Part of a small language model's weights.
Architecture: RMSNorm before each block, rotary positions, untied embeddings.
Training: 134M tokens, 8179 steps.
Each number is 128 + 32 x the weight over its row's rms, rounded and kept within 0 to 255. Layers, rows and columns count from 0. Numbers have three digits each. The size before them is the row's rms in percent of the matrix's.

# layer 2 MLP down (transposed), 320x128, rms 0.0558, rows 48-84, columns 0-127
100:183109136109088127181098137089111145131129148120121072057096139161071071098130066125124170175083111112058086144111151140107139128119112152141139091118095181120128157125124143137159138063071165060145152146180126121165098101139102121126113113110117170198151167209137091128132140111116142127138199145146111124113111079193116087114161159144192165130197175135139104128111112144120112157084
103:115149142135113074201093113160113108124116178139109073135139080107112113100139117145140112106066084142100105131169117171143166169128107129223110096164126062124107111137127082158135098107143120144209066118107162145126095130123142119122155139185165067152119161192124108170131123136155186132116108100042167081138051109142095078146120099129129142091137147065122148133121127120107080092148
110:127141166151061086126181129110143114155174139146133122114144154105107159101069106051105116161066141099053109157136153184173118140101118102140135161137136147090094102189100167144155145187111067110160092148114130093151094101059144172170114110114125113153071124146082077141113080141076114138182129092140131106136109163093100112172167164096127074151135141118162141178131063137110079133136
097:150143085162176119112095163061147067119138103103152110140106118131097143152143198147134130165145144081084131153142170097076122074167185114148118148199123120132145194127135137180131099099116120141195154126105101149135146079165139099110155139160126175130141117147086068129102166130103153125127081178183196135137107114139137137111113136109141176151159127115178189115172063196144097056127
098:163183116178159127145071153106126155158099084181124130116130131115142140134107205143148132106137151154159100124115152146123132149100095171123153124073121116077164159143105070150196132069137081176093131139097073087094102144090121134158183100118147159132114157190184130178123154128131118114169127111044160102172145106115194123138167103172090092072107153142134100090130091072115095178151
090:180135088164164113182167133157121143156132087137099164137143054083118064195147135115116127115133172101070141168168156146119115093171098071096124123182110162083180121126165155040138160139075152145149149117107140149112181150133118170114135135135130095107143115105054074102212150149135117161148109127103167134148135104105111089089099120131119178147128121098110074127143063123180122143090
099:159139143148127175085118099128180089127112099116084081137139141144171088119117081112149097140141137168050116100105182061140119105131148133124105143151143075190103149089146152136120078119175174142116165083141129107155123123109109087088092098160066098111098187149168077160168127125164113121037137108141119134130067086100111185104082171170165138153162147149102057122097131163149152131152
097:131102137090148112129091086110143068193103139144139128107075139123127124085104110195208096145121165103191157143131152080100136120097111215109158106151153166138138148106155141121109103136118128148152159120210099110110113139172144136109141124144090120082114115089119143092102074092098106119091095110131155213155194102131124142101213135136098193110125164116170156137172122131075122127067
108:107125172134120176107144138070144139174171076168160155085131124030091119140102119131158115211148129143099123048148115083114149132115120152102135121117117124152172174124113101176124116206114125132192118092068095109125086138105133139136119136163168109123084128142161093125141154131114198068125130112160087121177154109202099110089079110135173137146092132114181158074135142076119103108116
112:114120167133136156114122118132079142129120096080081151135136171118158187166098169131153181126114166073141176123158119146107182144141143118122119057150127124130187180147224156177187185161135161138156103125154134153122121056124155070177084135128116117087183097066152067091143177125064116163117131102143108155113110119119090160091138146182113125135132119157118098178093147081113119108125
097:077161170143125076106199112118133082115074096116173121126082118123144157195093157153134169139128130140087086113150162111111078119137181161116143111108135134167105157097136085182092133130136165114187119163115143131119091112111113099161180097163097188109142160147114108123129175163078122149129125194204153073131091112066111121146148181143158147134145175206062088139140097132128151167142
093:184148133133144158143144110171114136083158152141138121149144092096105061148054124100166089127125083137135129132161069130188150130136140091075137104165070154121095117112105148188141173188135120104144167151163106152094141145188077106136096117117147037111114113150112124163176081127091140070121093118145112123178123135215123112147060121148151139156110125091123087132078113127106129074195
098:156142085139105142175116135156094121126151174099123122101147089109146064209128136160149095085086151147162132119234124137165112117136162143041107131145165134092137161120123069089173075146121101163188098160166099114182134170159173121145136146130067127158113125205146128164110070112123132118127125147105170103118138077082164110147129118111171130134089111156123160094126177168179118097136
098:132076170105076127092089156130173157096123158132139152073080144140102076209113143143127113153147143146128183165122148139085105125134133151058127170116170124134114117067173144155107147197122071184067119050190117125121139147124144134116140145108123148169115122133110166151084148143125197053106098186112113110131100117102111080079119145141090124138185179167118123152155136098158164116100
103:101131101119139069123170193111142165136105098162087125120103081172149108092115076122150106156140102164109117121090126131108137113190119155081164125140107198161196147109144166131169097132112115089108113103103098172169120089086136120165169103100132082090090137129111107080157157109121037102197108133101164128148145115110136136090089118191090137093078138178098111200170095183108113135161
089:103089104089122139125150094168149185153122151138164111116158066119088129139153082132121163096126105071108186050114129124123145150073128188141166103175167120108158133146101101135145099180065074091161136075159122100164177121123127140182145119137139156089130096146096151151089139167112113096149146076126113159158116156138185115168155156180139125120154183115124199165212155192104109127131
101:135107166197062088137163108182024099174130133186095138098138133130126167151137099052124138146145087097170116113145114118093173115130142200136114149166141101144149147170122134091140135133082157187140117119147149115101125124104151129141122148189159104138160152071131111082136174155055105095103194079121146113148169118154125166133112173148108077109163163130061116145123110178153159112136
095:107126124137148132198157137093147115099155101126150081150172096192201096131158087131106120130188126098114124107138127152171176125114117121177190150116168106181150128109118091169143135071131126146107117106092172154109139119119137105126144120079091183099075128113073098121118149125109091162079157176145128111102059118052137100141211117122167061136142136120185129115072173148062149117122
097:152183155129129056110078125133131162112056114157118145153137119157177162117107151218145169111154113154129122113066096186109130128122137110157064115127147132106114128107064103190089133132150155139098115076089118147101145206123187107114080141169143130140131064174121136141092124151102053125112136128114131118142139117152134088168128155097076113040115081165133089139126119104154077177122
096:100099105191076142115128065138103123118117136199111166094173119081134084119108121127208132131116120157167095123146107131127169145136194117080069102121083130073105126111178106152106142146180108136126138119084125152152174116159135180184152086104117146090103110218091139133196097130112107149111066167131136092094150109128152131086100151152146169086137130140054090108107100184121140105120
091:119083106168041127150132166140127156179149110098142169136161145079130148125139081107140132133124157120120128131099138124107113148135114131069197093119121083134176148107118108135135108106069133133114132109118130105155182137117155111107098107098112145149115113081090086127196146188143073131123169102085149116105026144095108190070107133060175177138132144169102082124146161078224132123132
105:111141088139186139131135114142130076101143148119109171082114101129176108101176073128136058112181062122112139056083114137123144181126180137112120111079154141122134101117162083160070093133104113099116151098123151125113167077133117169132132117135144142143101142137100070117145162142134065157094167165110171056107123100058097090148184079171101131116132173142071094103112100159094160069156
091:096149168134140131119089178126098065187064132160131155114203139114062084135106100167137150126164125147147094157148209091156104184114145177155125127118101120129126150138149098086088074185124132096148077115139119123137136132133090205087105140170105106068132120102106102147144103098109095160112123206163148103170174122135150151112146160156157130108191159183136113119135131172127137069080
107:141143099102152173166177095159085093147163188160157102079155134103150124119143089124150135096128101106118162140206160067111119066133151120155153112123147135131097162144137134070163166058123098131101143141105039118085145135149154144092103168180142137185161128087121181124080108133130055135104155148102126111094148156124150116108108119163123152180162149091087174194178153108071159102150
098:090158124163132147115172097187161121124100142181170125121151079146150152106155127118184072141147115169097166107154095194127149121111172148164129098140112108118164166144096150101157110186140090137166088159127151164107117117131080101102107182200113140079150115080096152104153117186174110080129112140103102087092141096082080123133154190136111123086149150130119135231182094153115139146186
100:118122132149122085118179104116174094158135184128107112174112173139141110053118053122166108104156136098178134136091123088140088118110157121117158147093147168144142137136088170125145089172041104174091169056090111122032154122116126113122110117072114102080135177105048150085117141166122096119104131106112144098158124091105039142162139137119122157146118164180109140106128142125128170148135
096:094100086100147125155176097161135139092127189127125109176074178162139153114146132142129171120147155132130108082163163151138104133162117106102162117189124150171186110132104134138110153119159180129128099148168108164102197162100087116160185079130072141129151183143107119153159100112107127147166175081100110163133169115083094122124115131136145092101222113179144181095147220099092076103143
102:099111086142114098094080125162117144069148097141122154120095105129135110161159101191134143124049111115153127105102137139152130124122162147078152114115119150153175137070146106092077078109117157169127165173125149157093124148150170111061158162094091162156093157115102123108172161133136244073108169085199079117143148138117098082092162171109101157132120127167165062170124120124122162161148
090:148139164154126114102117088076117083061074142076077170119146140127086123139102141100046097142112146153111167092117076143160088169148096137168148170098110121117167152159117133202129093185117084128093140097133110149132127107156106127131124136080108174070131160160073100135126113148076200154154170183114182092155123182171138146136102123133107152134122096096084142179164105154109102071166
099:119127152133172054161133142077130221193089077120129120099158145141112163122134119096127092160132086132125121140136109143136142144170137131160097148112093125125120193170108111140087165110064126202077131148100099123125148107149136181174103107149087165125161100112211135054183168087124158123158116129123093071101122149152101142093143196141154132120088111082114155117129126081139056113098
108:124119162120111166141098056156152127158087172152096123146134062111106157112140188086122100086142117147120114084100100120095085159131147142090078124135147149157146132182131142126097104171120121160123059137164115087139080104096126118094146078083136135154131126081165118105151133154112123137066103149129163112117046142050147073167083100099117161159142140073122156194101058182096136092079
107:170053169142140101073129109130157145114109110152142117099102097091165136144146105099094182135084126160129114112104112107115109121112200168069165127130118125162087135128130152137110157099197113115103102085139186091128177135144160132143063138148123194106091162130089103130136137150149188184125125158135145167102104093119094146082104156156213154142083154120112139085081071080210097129089
090:092111107115092092095103132101131165149169113108179115117149147154111167165143103123118149123085142093191115137108155158152145118140117137147144169132158090055107174114123175130150114068139166178099114149177102116103215160106153117080132194142145146075094104098145142154102114094110110068074177127118129166167126047091127148107124124101063136049094076160164121104170129091125079135140
092:146094088164119072145103152123098105166120145103095128151141096128179144184187145131135138131043096108123093094138090091111104160099122151204092074096111170126066123075102148083124117136087107124169089141105123089094156196073129065106100098080159172165111165109146130136099125136138089136037143136123135167133111154165090108130132144104156112122129145111128118064171094118123138129052
099:182123070148102105087089158145082110158129159085116118160143092121116136153135114125149193184121124152155143111054173184085137127133071098123158094132159123088141174116120078155112110109138089124107075132128135127135074129146110084051128122129186082158145042075075132167147134156103122129136169069112113047124117178125094148127106100163117161144106176128106124130145114071129079142162
101:150093150119160118134077157077093141125143128107121131101155157161170159083117106114159110167139143097110163153134101109087218100114115133072080146119127093103080049172064117183149118106104157130183120146188109121086132127129121165139145104146168138146142106172083181133134071089134140177171095092149137110146123124131095096157148124130201164099081166086174189128139158161151085107185
105:144114102174130127055149071089148133082153153161146141156133117090064137123098143134145151137118138169144101083104142119165130111067133098094134128141074081099119097115125190149097155178110199106174123107130119119103111136133143082123069107092151181122148165133134146161149201102141156110151120153144101113155185069121148083176089062123070167088051148137088160124110145168097162137083
# layer 2 MLP gate, 320x128, rms 0.115, rows 49-84, columns 0-127
101:119149123166110094159147142123095121130153145168066104131130105092143055098186113108159139107155118096115022139121155181108166100136106121181143103213076107096114161117113114162133098101152151123139104160064098100137099091128158133115191100143131043141170174137078144159128109135107173086128106070128154078148132132164093143132115126149114158141131100149108071127197110152055115122128
106:193117107204185107050148097127162140102085133120142121137124150143166068131189158161149154141126128155128125086171051136088161084113120125139064147153103071140116113116175085134090096084128126107108045030173120101186109096086152112167172096153135127150138115106095114124120154093132171095140097107139150122101120099132156106073142112158113161111076149129167116112157110099130137123141
102:101108111196111162114111163117168110158088134111162115130161101091133126085109142153109130144119140151095115104114149153147074166157125111104125139102109148112144161110113176095159097051170118124183098195177159141133141096029108093174107164131105127126159161058138103105202106152076106116125126105090119128130135086102142193105169162103093104174176132182174172104072110082122151143087
101:155164129182126183157148173155099146148115138150121123153114127213110123150102171141157180070134135129144125071184063156156121222158194145104126096152104137129097114135138178171127122142114121042105079057136134075106148145098123131132147132126123108105134117071101147157135125143121127214095144103126114125123134116157161110106140046126138092124088153128124098075178160162141177112114
085:075144184061122128050116079107133124099125137134135055087159178133170145130124129120133175122114154089152104154171120109103120152108126133139169093054141073179116116119168102170051110093157132133130055172167115134158112151084149119126085120105112150184143101137112159123146141111086146079134185181090116122142148169135101181168162144166162061109146108142153159172125173120143085121147
098:167148145101113142190091124106113140055137133152164148105164131107169160103154112110148183088104104099144099152101094131166120115159137106160142121112085137087122118153148113100155150160142110158166111168152111134105110133094105136119130166162207138171097071120115167097152077162092142094209146130133112185159190166122121124131136089087114131104120121042133163139217040136157142192125
095:139182112175108104108120147154144100139232152118138114085156093133108102169126093106129113145147064124087130128125166114139136120148142093148129135111155079150135141115127102152117124152163154113085072149103165160078141110065123120140151082127171141149119103141129117105109177140129091164149191055123129054095068165140146117146124095119246089121113147112079104108058105159194110111124
100:160164181179152134113134091167211122136080153128132102155152117142134124135083175183159120089097153135129134147101101078089135144080165112160132117155125174118131148148049100148121123088176121059145091124175106119157135074067153154102169158075099144140141124099083126126124056158132120131094104078094135094061094142097162159141154121114169130118083100071120138145116114091063188117136
110:100083180123181169104123130192158133113072105119153193099117215085117141185177170147137175083074169114164137171133083119175126120181107142117127186095134142141160169102172134137107150094098142098127141113121133151155116068122126085185086088137093124150133094077119099145128116177104136129106175086142086114152150174101152152099119138142134185086152160147122191120104113086129137080155
099:153143176189090151126158095113145096108108157133107192099133115165106115099082153144139153133152133148110084141091149117141139150118208106079088139134105098111161121145130121124191105138158181103082121154102186088162124174186066091121168176097148174166190162140126108091096102133140117129144091145150088027171140139137140144134129183170158120099145149155087099181183143138181157130134
095:102178133101100138146083157143133158110135193096106109118118123085159140203144142119117167121147056136163146099112170143110122155133141144135171124093139077090214093107151149117120134150100116162128125172119156177068207088085145158113134182083118152076117091097177174096189147095161152136109131133121099158100179115135142143101112104063096065106073132112122158161167118148150167166095
101:125124121160164129133163137122124125136110103120089053134092067105120062180151150171120132136127147081153090128180148171149125148146167122153110139150182223092138125134168078142201096152117158146134111091138101135119157138163154200148199187191136066104152156160114152192163095129130148088145076131062151114123119089097142114154169170127148142137092104152116106141104156123155141109079
100:143160114082121180130127126085127102114172157126069143128110143189131138137135145152102166124139166150123119135112193194130093122098201191081121143087137102098119109141147164097127101178133054127171169180079155136073143100163065139071139118137102072125151125116147111096143110173134157120122162161113130078135145087184154087138104171129169140123094101131134162105134140198131224157132
104:135160113062183155159118156103140109163092166118155072125156136157155110083080089057117090070114157110156166133088113137092146083091143126098156086107131156129089133081082158148144121163140123163096113120191111093122139126105126177116057124130084087044119145080125112144126143131083167082163184159104195149081125151127155103134110090122115132091130099127160123149079169146101141067177
089:139108071096109147113167123162174222156123120131191171177141062165150164127176102129153174111162083090107172117126131081096098140169133157122153101159144145089141145153091143119146094121135142151150167111140107142128107113122155145165106137115171155149135175109108145119073144163077094114124132116123130155110150179141208100207141167182121078156172155099100141135191197161162167097136
105:122149108163181142091127161096187087070155105131118115154085113091105071090070163161114101121080144126140107083183172161118154070132143105160175106094142121179137092139049129182138089123167134117090089150127123107174137066205110134132114113093136106099128105154144064149150146126070132130102102166093156150113098114144132076155175157101137159137108129159163100130095164046152154132135
092:136110136138145173210124139140168047109133121095128106101148180117205104182144127169108133146080150129169107113100146165118183194095175148174108137163084134098147085097137143139129135116102113115134080098138190098162134118089117063149117057189114107121125130099160126113183125162083194141072104081110183171125142098153119136127172131126098104137135179147087127103122164101089132116101
099:131091090080122143167160143168105101118110111137117133107175117078174146139134190080151109146154131218117065110137181123127079131099174104071153164067094091165094093187106116126154146095126170105085153136114113131139112108197165156143111170121065115133180106217084102132151161071138109100190062108107110145129123153095135151154103157116118133129174099148119135162107100121139150144117
093:128177099136132154099113136138097127165155121186076116068139087168193133104079185181122152107161058125132061130100144149095125170203177149088111096123132107103130114097113144142098196138206082140213084180109120142081147185093091116141123100114111130098110141102111127135174112138142132089183118100116105156106143141156174123109104131120162092115138114097084146149079145125140121069119
091:175161183090141141118094123107118124084115133169176094141105114156132146147121123191100177081157191111204146163115096092121162092085127139202155087097135153124090115069119141144128153096133110088153111072122095133120127076141104172138107162144163091117183095128106108131120151116120155103134091133183154151125186137117100076167095075159070099112138118108205202136183108128113162097134
106:151112117112126165110139161135173122129176158154133147124135096097181104101096151200144167115144117060128147088116112075105160139135181119088049059129093156080124092126074120109117098142176074124192086162124113161119140172112116138117145167045165087152123106125125178172142143171156121085148143173093131144124156079129113141148167060140180149151153108096081159129144137151108158096180
090:120056100123165158108078164137108071155097140107134175184161105104078079137105101131116105145157124141106133102130168098090140119114143165134117128143109105111094149110124115126070089117136092153128104084058116149097182154173092209147133144139125097089208151132147071102159118123141099156145152167130130181165144092167108095123184182152116106082167138126109090155183093182162139055153
102:189115104074127167104131136124156081136113173123115126154113155083175191112138118180160096071091145119111073128149099097135084082189136157109122129097089163113184120052103116115138137113189145123108087078124106205158139122171135103133133087094125140096143156100168126140092162168136108190162123182193132114172173117099150164108129200162139106154126139153137121121196156137113134175111
099:102112169152091067113178130124165092115112106158157158137154150117162112076156123106117064105136179166068134182107100181149086120123095188164132194153169027144084074154137104087146139134158131114122159145105167117161106127111165062099150089200092174152090121112137151128145129141144110147179144132159127080154099134136109173142120136112123171120127125151070083116131167097137090107077
102:152147153128112132131133182118086169105118125100108176069163132131129128138130162154111140167125116146102157091171154224131159109149109092132157085138061122130108092160118094142113214111150107134159076214159131135188169128088104125132147123194102220158125175134155129210159133127109120090107173132138108175153156133152181132147117159100093171094147161141135094150091104129167124097124
092:137097137087115175109111072130113110120112199094136090157137197130131127151196112134097162161147143182114134108127187155127123125094101137101083100143072159166138070099109144146109195146137137109145116195143143148123169170149074102186100123119094115079192115119137131118107161106130125114112237141111107173065122095139135127143117142093147124158180099223136148124164122157106148101137
104:133127118165136142133074135159127144110129155155164144150073138149162117114128071131153112113050122112119104102097104126118119161142151105209173154115121112066096100086072120094100082141086076187118151184069172196126110059146101120110164096158102162147078093120207072128158120142120112136158121071093107108129148129148094121118070103065177098095160129130113124098131102144117165090128
100:099143128153045202101168132176082125123103160149147183103126173163119129157116107155123216098111190192163124139087106082098114143159134069147118125156138109137104129121113175102187125123088091086151122119139152106127196167149139153148142099122120099190125136115170131122120124168092121138148061148115112128134114177087201123066162105118060111123122167100119092125160121176083132159136
093:161148090170089180115157169122154068105106149150116142156074129138130142087118130130090124113142175151073134073081120150124132148130166116109088112125146135133111081126127157141201094157187183113152155084114131125185093160161069135151123157078164148083147120160119138122073145196078167130069163114124187158161167151142153102235122135124125159167117109125113137161141147117181142075116
099:133151223115120094106101083126129135169130164160125092165141054141114109110124172133161127139136172088139110063112038131103115150077154147088106101118101144104138142151121090168109083164176088177102124167159114076090099077119068093101164141084112119124138103046152095120138112143109101120110094135173143135108129146115162077123100153143146193130081165075119189165116105157113129144099
099:162060220148136119093090104153147082096129086126169162122160133099125154122126091110110163164133188152167106084105093053160119112102188181112133154140135130161095063104115153089138098117174113119132125131080160062171137136165134164155075137127123192133133102162133134124067082159132139165133113154122139133061146082103142161133161170147176146129058188150145137096104138128158119121092
100:119140166152139093100150127100138100102117079144143152097120133090140058107118138126146104136134151151081165145187168112103151117127099132090125120106126170203156073188087112132121128114153164103100157144174128167198101049159121159150099126150106149137131116159096109188128157071142143154186101154109160100097146141088133152118173122149090186203180154191113136134062193115111177100118
090:154100093124160075120112160135216110175100097141113056103159155085153083168097094118159138200099169085123136109175117139106124117169068110150109159094064151103083096112105131121085191086160148139139167158192116121181172142124146112119105100113113139202140158111111135123118150112119148137096196190079145131138097119079108082114151163175133150123118127093118134066099142092112138125118
096:042066211098186135181110116132132124110113124148117135080123105134107164155102138117131123130104156169172111118113155071119139167119127099149102135132100128104149157167149155100125067122072105122126137093166117140113210174124111158179117159146103192124138154164191110142096131155142128148140070132192048129082162103075169093162141091144107099139137122103212147107159166119133137148126
103:127217084143106142132176077127093126161136129121120135112143116129131083136079139117167086098061101119117087174142126125062125173171105082114068181116077119130087160147193132095100114125075118126089081102169158127097139107054139110134149170138127130168065137106161124166179092181139110130172094157141103127075121120083167178130130095109136145112117080140097087117124143126150090197143
108:125193157163130129099153111168143129143152150158148147157113119125100132142111138162143159109164158127107139067124135113118128101095166110149124103151096135141123077136127131161138163156157164076195119036152107114092113127100135077084087123117169142075155087151156158130107187175089159120117114136216156089185190148078165077106088114117124119122076175136056114115169078130112141054115
# layer 2 MLP up, 320x128, rms 0.115, rows 49-84, columns 0-127
097:113125168132140152094085078098123181163122092136183172137177145138144183151135159129086179146124161110109188127120136045114132106084150116030124145068147123152139099185119094080146111116144097141093171118150100122122183128133089141152092127097116180082112156095148151058086113168141145112120152183169097171095169142083178131119120204137115134164131120157157156161120143135156156137164
103:107147177119079109173121143144125123122167174196120128111138136051097136145098104110100110117093182063057060175151158174192112178059141106125198157092106145114090113139124129120164133152121067144162189165105124096129071127099148131092130127116112135125091099133099120167141120201126097098141148134133101109118134151116112105177162157121112122186181116091139153192158121143114072123149
099:164123148184162124118184066067067158109150120096114162149118035180122129153124085118145146133094102121132151151057127093144118141147142114144155178131126111210113061116110163113115154181139099133097136071135143151085104140140110168068104121079180111110106124132148127082091148131122071106085121072114130096115094190173123129149150136117149118136059134063091117138186119155135135152137
102:144172131121158117132092142118134118139154094102126122138118054122121145146142126122163163142157119161143079128102107101105155096131088109134145183058126115123159075135128132123144135139118158169040105151106102153139134141189136128093143100137103152091148144106230213080121125135083125096086155130038076107072162119120175100129176134133126104188108148095191113141126105123206139181150
091:104121138180186160155163151195113129148151038069152178165100087133123093141095142061112128108134125166125111100175131120164152146107144136114096153184098147139163166145153130073184143138113169143094173144071156145102194076109126188144140123130188093128141138113092088150134123128137114193106076062153163097113116114121148152113179098132121155161107164163131093083102188124139148136106
094:125179140111077127129126150121120175093138126114102161138174217174079196158114094108172100104205118178085153120138073089172176093158084115116086154117129080089110147112156159145191117117111137120090157135128041141158156116138120169071138106142156119092112190155126143116119059164148154118138089109118116153065125121104097130141161136136060150172131100130136138165164123125158132174138
097:096129130133151184178091129156107119115102132184104159085107119126148136087092088121094129072105141110125110114092130127084095177134113209113146173184118144087148175113148129101138138153087116136184206134150120148072177152149130138144144148148103129067167136045128079162144116132078177103119077178141102193098144097145107116121127157100083087152133113213134115156164129149145189106133
102:063106117157122194104111156126131126182185157090127122141080086103143079173093085129147154168133144154069151111097147092164117127108147188115144133120128126166208132126128092095139149189142188092157085100129111117116150154121145168152146153118187103153115113179130141152168177086118173042109077114170092132123136123155123128125112100143147110148095123092159154065126166063128132070077
111:168161180139144181095123135135105189150114127146147147122183173141121178173136138122141142103139120134157169170138100140148149134111067153054125163060103122156123148109136094110115157126094120085092114120079108160158149046176108126201086141138153131140138127111085086094093088161132123138051161068155055111139157169102130093127142116120080156082159131161095092125156112123112189097181
100:107126066134171099148138172101197123120120124153117119102175169105145165105116146080133143094160139138079132116135127149089076142163156180017088093127111105181111122161075151145196117115169098148109091168113177131163095119111156115148154168118089166144175135071091144092177106107128119108192152126154174134163069122127143174092135166134109147062114130100106104124089171156116118165105
091:131176105114110137107137139086125151085151094133101076146173106134054111183128170112130115068147093141172159187100127204139122113149126135082118153153132114106147109147141121156102162195124131123157159175139063196097130094149115107074104122066137071134134136147064145120238093091093095076092119121109145136170105140122109120142090099129126177099145100093139132124107098071114140119173
096:093099188128141127020102126154184137115159133095127209105119112157118143111120138099132167139156131140144113069103156114080109165114184129128146175083118155120090088147107131143035176080131147087116155170085108155110160118081098146087144106081115153116141120081121120136099229144165105162104149115098074108131129089152130113122088119152062105126108139082136140128171099131131144165088
101:107165140106117098093136061099115123141145080149112160102082130153091153189157137171073100125074155118093191122105138116089146163144151150069108091116155194062145144129147073152164145161128131132123176113085055131122105153096115152146109109194150159111142119097163106060041186164110155163120106111108113131135173208090115118102136144091151146152107126100117118126155138184096137121154
108:155140143109139175114070109114114121127202143127161156115128141138116114119179176088141085152053166144175150165047115063077169077111112138122132197085099118077136095142105109129142091133144179096155177149091115157086106147152074156163129172137193125103128148140134103080149069181108173125121146133138101164105102162120134128112097136109128170168127066152116111103087105142180161122173
086:172191107169090128095108080139150118130169129118133114158095155105138130150169091115101153124153087134119161089132138116083124145144129144136134093146178129171137093100086125075086121176143107095097117235176129095129132078168123109177148089093149173079113155162134111101134113137084093166135172089170133120160129133146168157201131142124172116100140224176129067143164165166089170152118
104:074091118082107123181107178093204188125121084118116130121155123164109111120107096080087159191102092144173171132161137099119126136068184080139151116132098106133070143104180115126163139171148100124141178131086062077141137135150130114143125132086131106140125120113146180066142123113159094182137068104131108186106137115156123074096150154085136182057106097097148118128144136145201109120139
090:125069106174127152145149077158150106127124122155116125213178093148156157082139152168110115119155180051117155101148108131138128150122079138132151064095097164138173091039136117141064106122156099155116091180163147155076140148132157121087051142131167133153114160063180137089168098170105092102079168116135124088112172103127145127141189134102140106122109114171158124132090111146147165148137
101:175170181145123104088144145095138115119156180101091086131086124193092095133141089146145103151113090088137186138144116141157120139206075092122113132210151148111151172091154145195102159144148124140170094131155135118133105169123104034077135052123163173112103093101106144158152139131145071127167147151156181141152133105171085138074158137123122091132062166084134129130128125165144125140117
095:095156135127118153082166082127122133138155192116087160072242101152146129092139169179175149170108132093088099143088088118133174131141116093084091071102122133085114100134142117163156138132197108154135103098153140190127143146154110131097128136057116087071104120186153131127160128185131131101136074128154150126114125154142118165078139098148093166110146164106085086160164112115123153054150
082:149113162075145173085164146115060175158097150129107121164103150107079179123117170167101141130138138122114094113066184123085139193146095138084128112127093125088125155150162167111171101079161109100147188121115074142154117050140122088082122131089159135132142191094132098182186112156104088124126132111101162134138110151106116156077140098062076086105125131179108125111158085126147185169104
109:154103140163107154095141118146149134133151184130129147146188116139168133152129200207153183085142159062148139108136093155081152158147133136080089097146143113108140044093098179127134089138168102105140079094146156191117118165178080119123124132083171062095106108140170108124134123188135137086097079157091144140130107137173119147121133178092159084138164090121101132147171101075110168152168
094:172133133088104120140133137140132132099181078159135111120128139148172145163162110125157142140132168096136087085182104111169162098135132056138181080110091127168165079091119108148124124148137170147137168107173092174127116128105193166054148120149143126086094089128128190181055128140092153092114138072110153102115165153126148094125091098081113094095041085130142185157084088113142149091146
109:170087100138073151177114134161119102125167149142127142136084104108114075103112098112181171151153153180141133116124110129166125158137124157127107141152150120120087159189086061099132099143065085100133099067072073111076078155125114043122135158111114130175108128171137161133151096126101058144107148121094137115174167161109179128079083110110096177114074130105071133077122108145137110084084
099:140070110095120148140187135101150148144124128133117149156126113151177164189106096136077139141192162117132139156102117111186073153137143143176153195171114102145102093117118116114125133137144143128110141172155160128116120141130191053132106130146154183157116190160143089103159144069090068114178183127134136119193173167145177169106171122095116139103132195076169193128082099149151123097153
098:127082147163130133112172113135132222121119095139145138149150112096119119064114101059116091172127054111157193156132096131151088110128105092170145133140190058069083135078146117124088144093097163139098107109107151082150108092118181084231079125133149126089125142120140133095086109095174149122084134157152127092149149118143166108145161156106137156081148185143144159143088128156150120103152
093:121123124114098167126117084132114134135101137143123117187086188081082136174137082140030170150080168168183124114114150193138096148156090159114133123139064116199113113086143096100086160108133128112168059062161117139127139152120090131193112111117090106187139149117131105089107106112162098119108228145118130135140140120075127123142119140115136096115163081181123160116169151104146134084155
103:184162074136091133160112132105167056149158135084092177125060174091099083124105108161124109089104136181115114133100144133112126122178066111107164103130155153089093123086145098123164165144086107133148148174104151170117082121152110084094180114122153144115125094158128111100146090205090133140145149156126133185171167100099103130118075143107194181221140128111090144147151128121099126091084
094:088137150116106103090124083112070090070119117110135193114134088112064125114085169160063144156094116145121164127118115111165058151138167147109138119191126130165144109151085140145139103186137117101105146089125122123129194133154138150137066156098088136147124167138097076152120038120060122128064163172093156146105124126152142116142169123153097105118097104024126135138110121140088140182156
095:095138122125157095195155161119125182221163085123175072158104140108112106078090095109095110127134128111157110164054112109108111180132138137146114116119090098105158104146161142080091149122093110182058130111134082073128140149127137096147188114090092102114192151133143104098160184109089166118082134158171160095139128156145155096142113162191132085098092156168106140125161109092167083130163
096:103083143119120102076105023097112126168132186155097119179153103089099080114139113096138113119144196126187120080090112150089123121135149109072126136126095099117204139127087113111078078125088128169132101150126110072124103084111090139098105119141094123101181125087179122125118168106136128134090080157136179108105121128062210095151089128119115112163125141114170130151142067148084144096094
101:127084112075159148189094101114151129190121149149133086135112118106173090142106182160149159124119113149112107030089117145080139111147168166094136075081104159095109124172149160140124205105152102125118132054134205087108153132083136132135100118130115194098150133115135108113151125108105147188137161099180184149108136107153058139109135150179103145059143097130113126175108119085139092104142
101:119158093115094134120146151151102126123119129164093104140142142181153155131200108095116176115112087086132142158112129137154091123150122138200126140120159176069133106058170118139114111162109147128145115187093147099038088172140168058132136106148140058166126134147134163053137112116139093089114130151169137175113127096153140196201130122086132062146114139106154153139164095131146126050173
097:150148166149127158235105137146094094117184132120165152146128145122105099089181210150164138109189097139114086148116138089144117131075125133151096148130133072122151121186130130110197120194143048120155134135085145130145100116119164131116112149125141144102130137162114113059120110150059127159135063095158121095126142133106228133111125180138165126150156186163120104110190103124120123138114
092:149135120115151114147169160116137112194123129118064113107169169174157064190091113126172150095154170104048135071156167103114114093137115155134157106173099103108108120129118051116129157080071125106048171142113109149126131123156099140152143105082117085185140151191101122163135127164137141160100092096154118133203081144124147125132103136165132125105158152127109108164198111156196173120123
099:113079148159164138066087124128182108098146133165120093094108103140198113169138139157114146144113129117110183112097131145142178112078165178090166123127182134100105127118088175127138067131123218096133147216050151122105102129163157124120102098109143088099076123151146126027123134144139142125126125148076073157133060124132103113100080127163153108130108164102117094120136150146104176096140
102:109156126114104145131147073101128160109122109146146135107211167099137172096185132113144131112139107152129098090135077173133083134117143052075096110160098175111149100118074161131154132131117147151179090154130143090160187192138148163097066107112142184137111203118134152133074172141129144069141106082100118058104145142146152161119137133081103177153137114131107105196127102089077157162083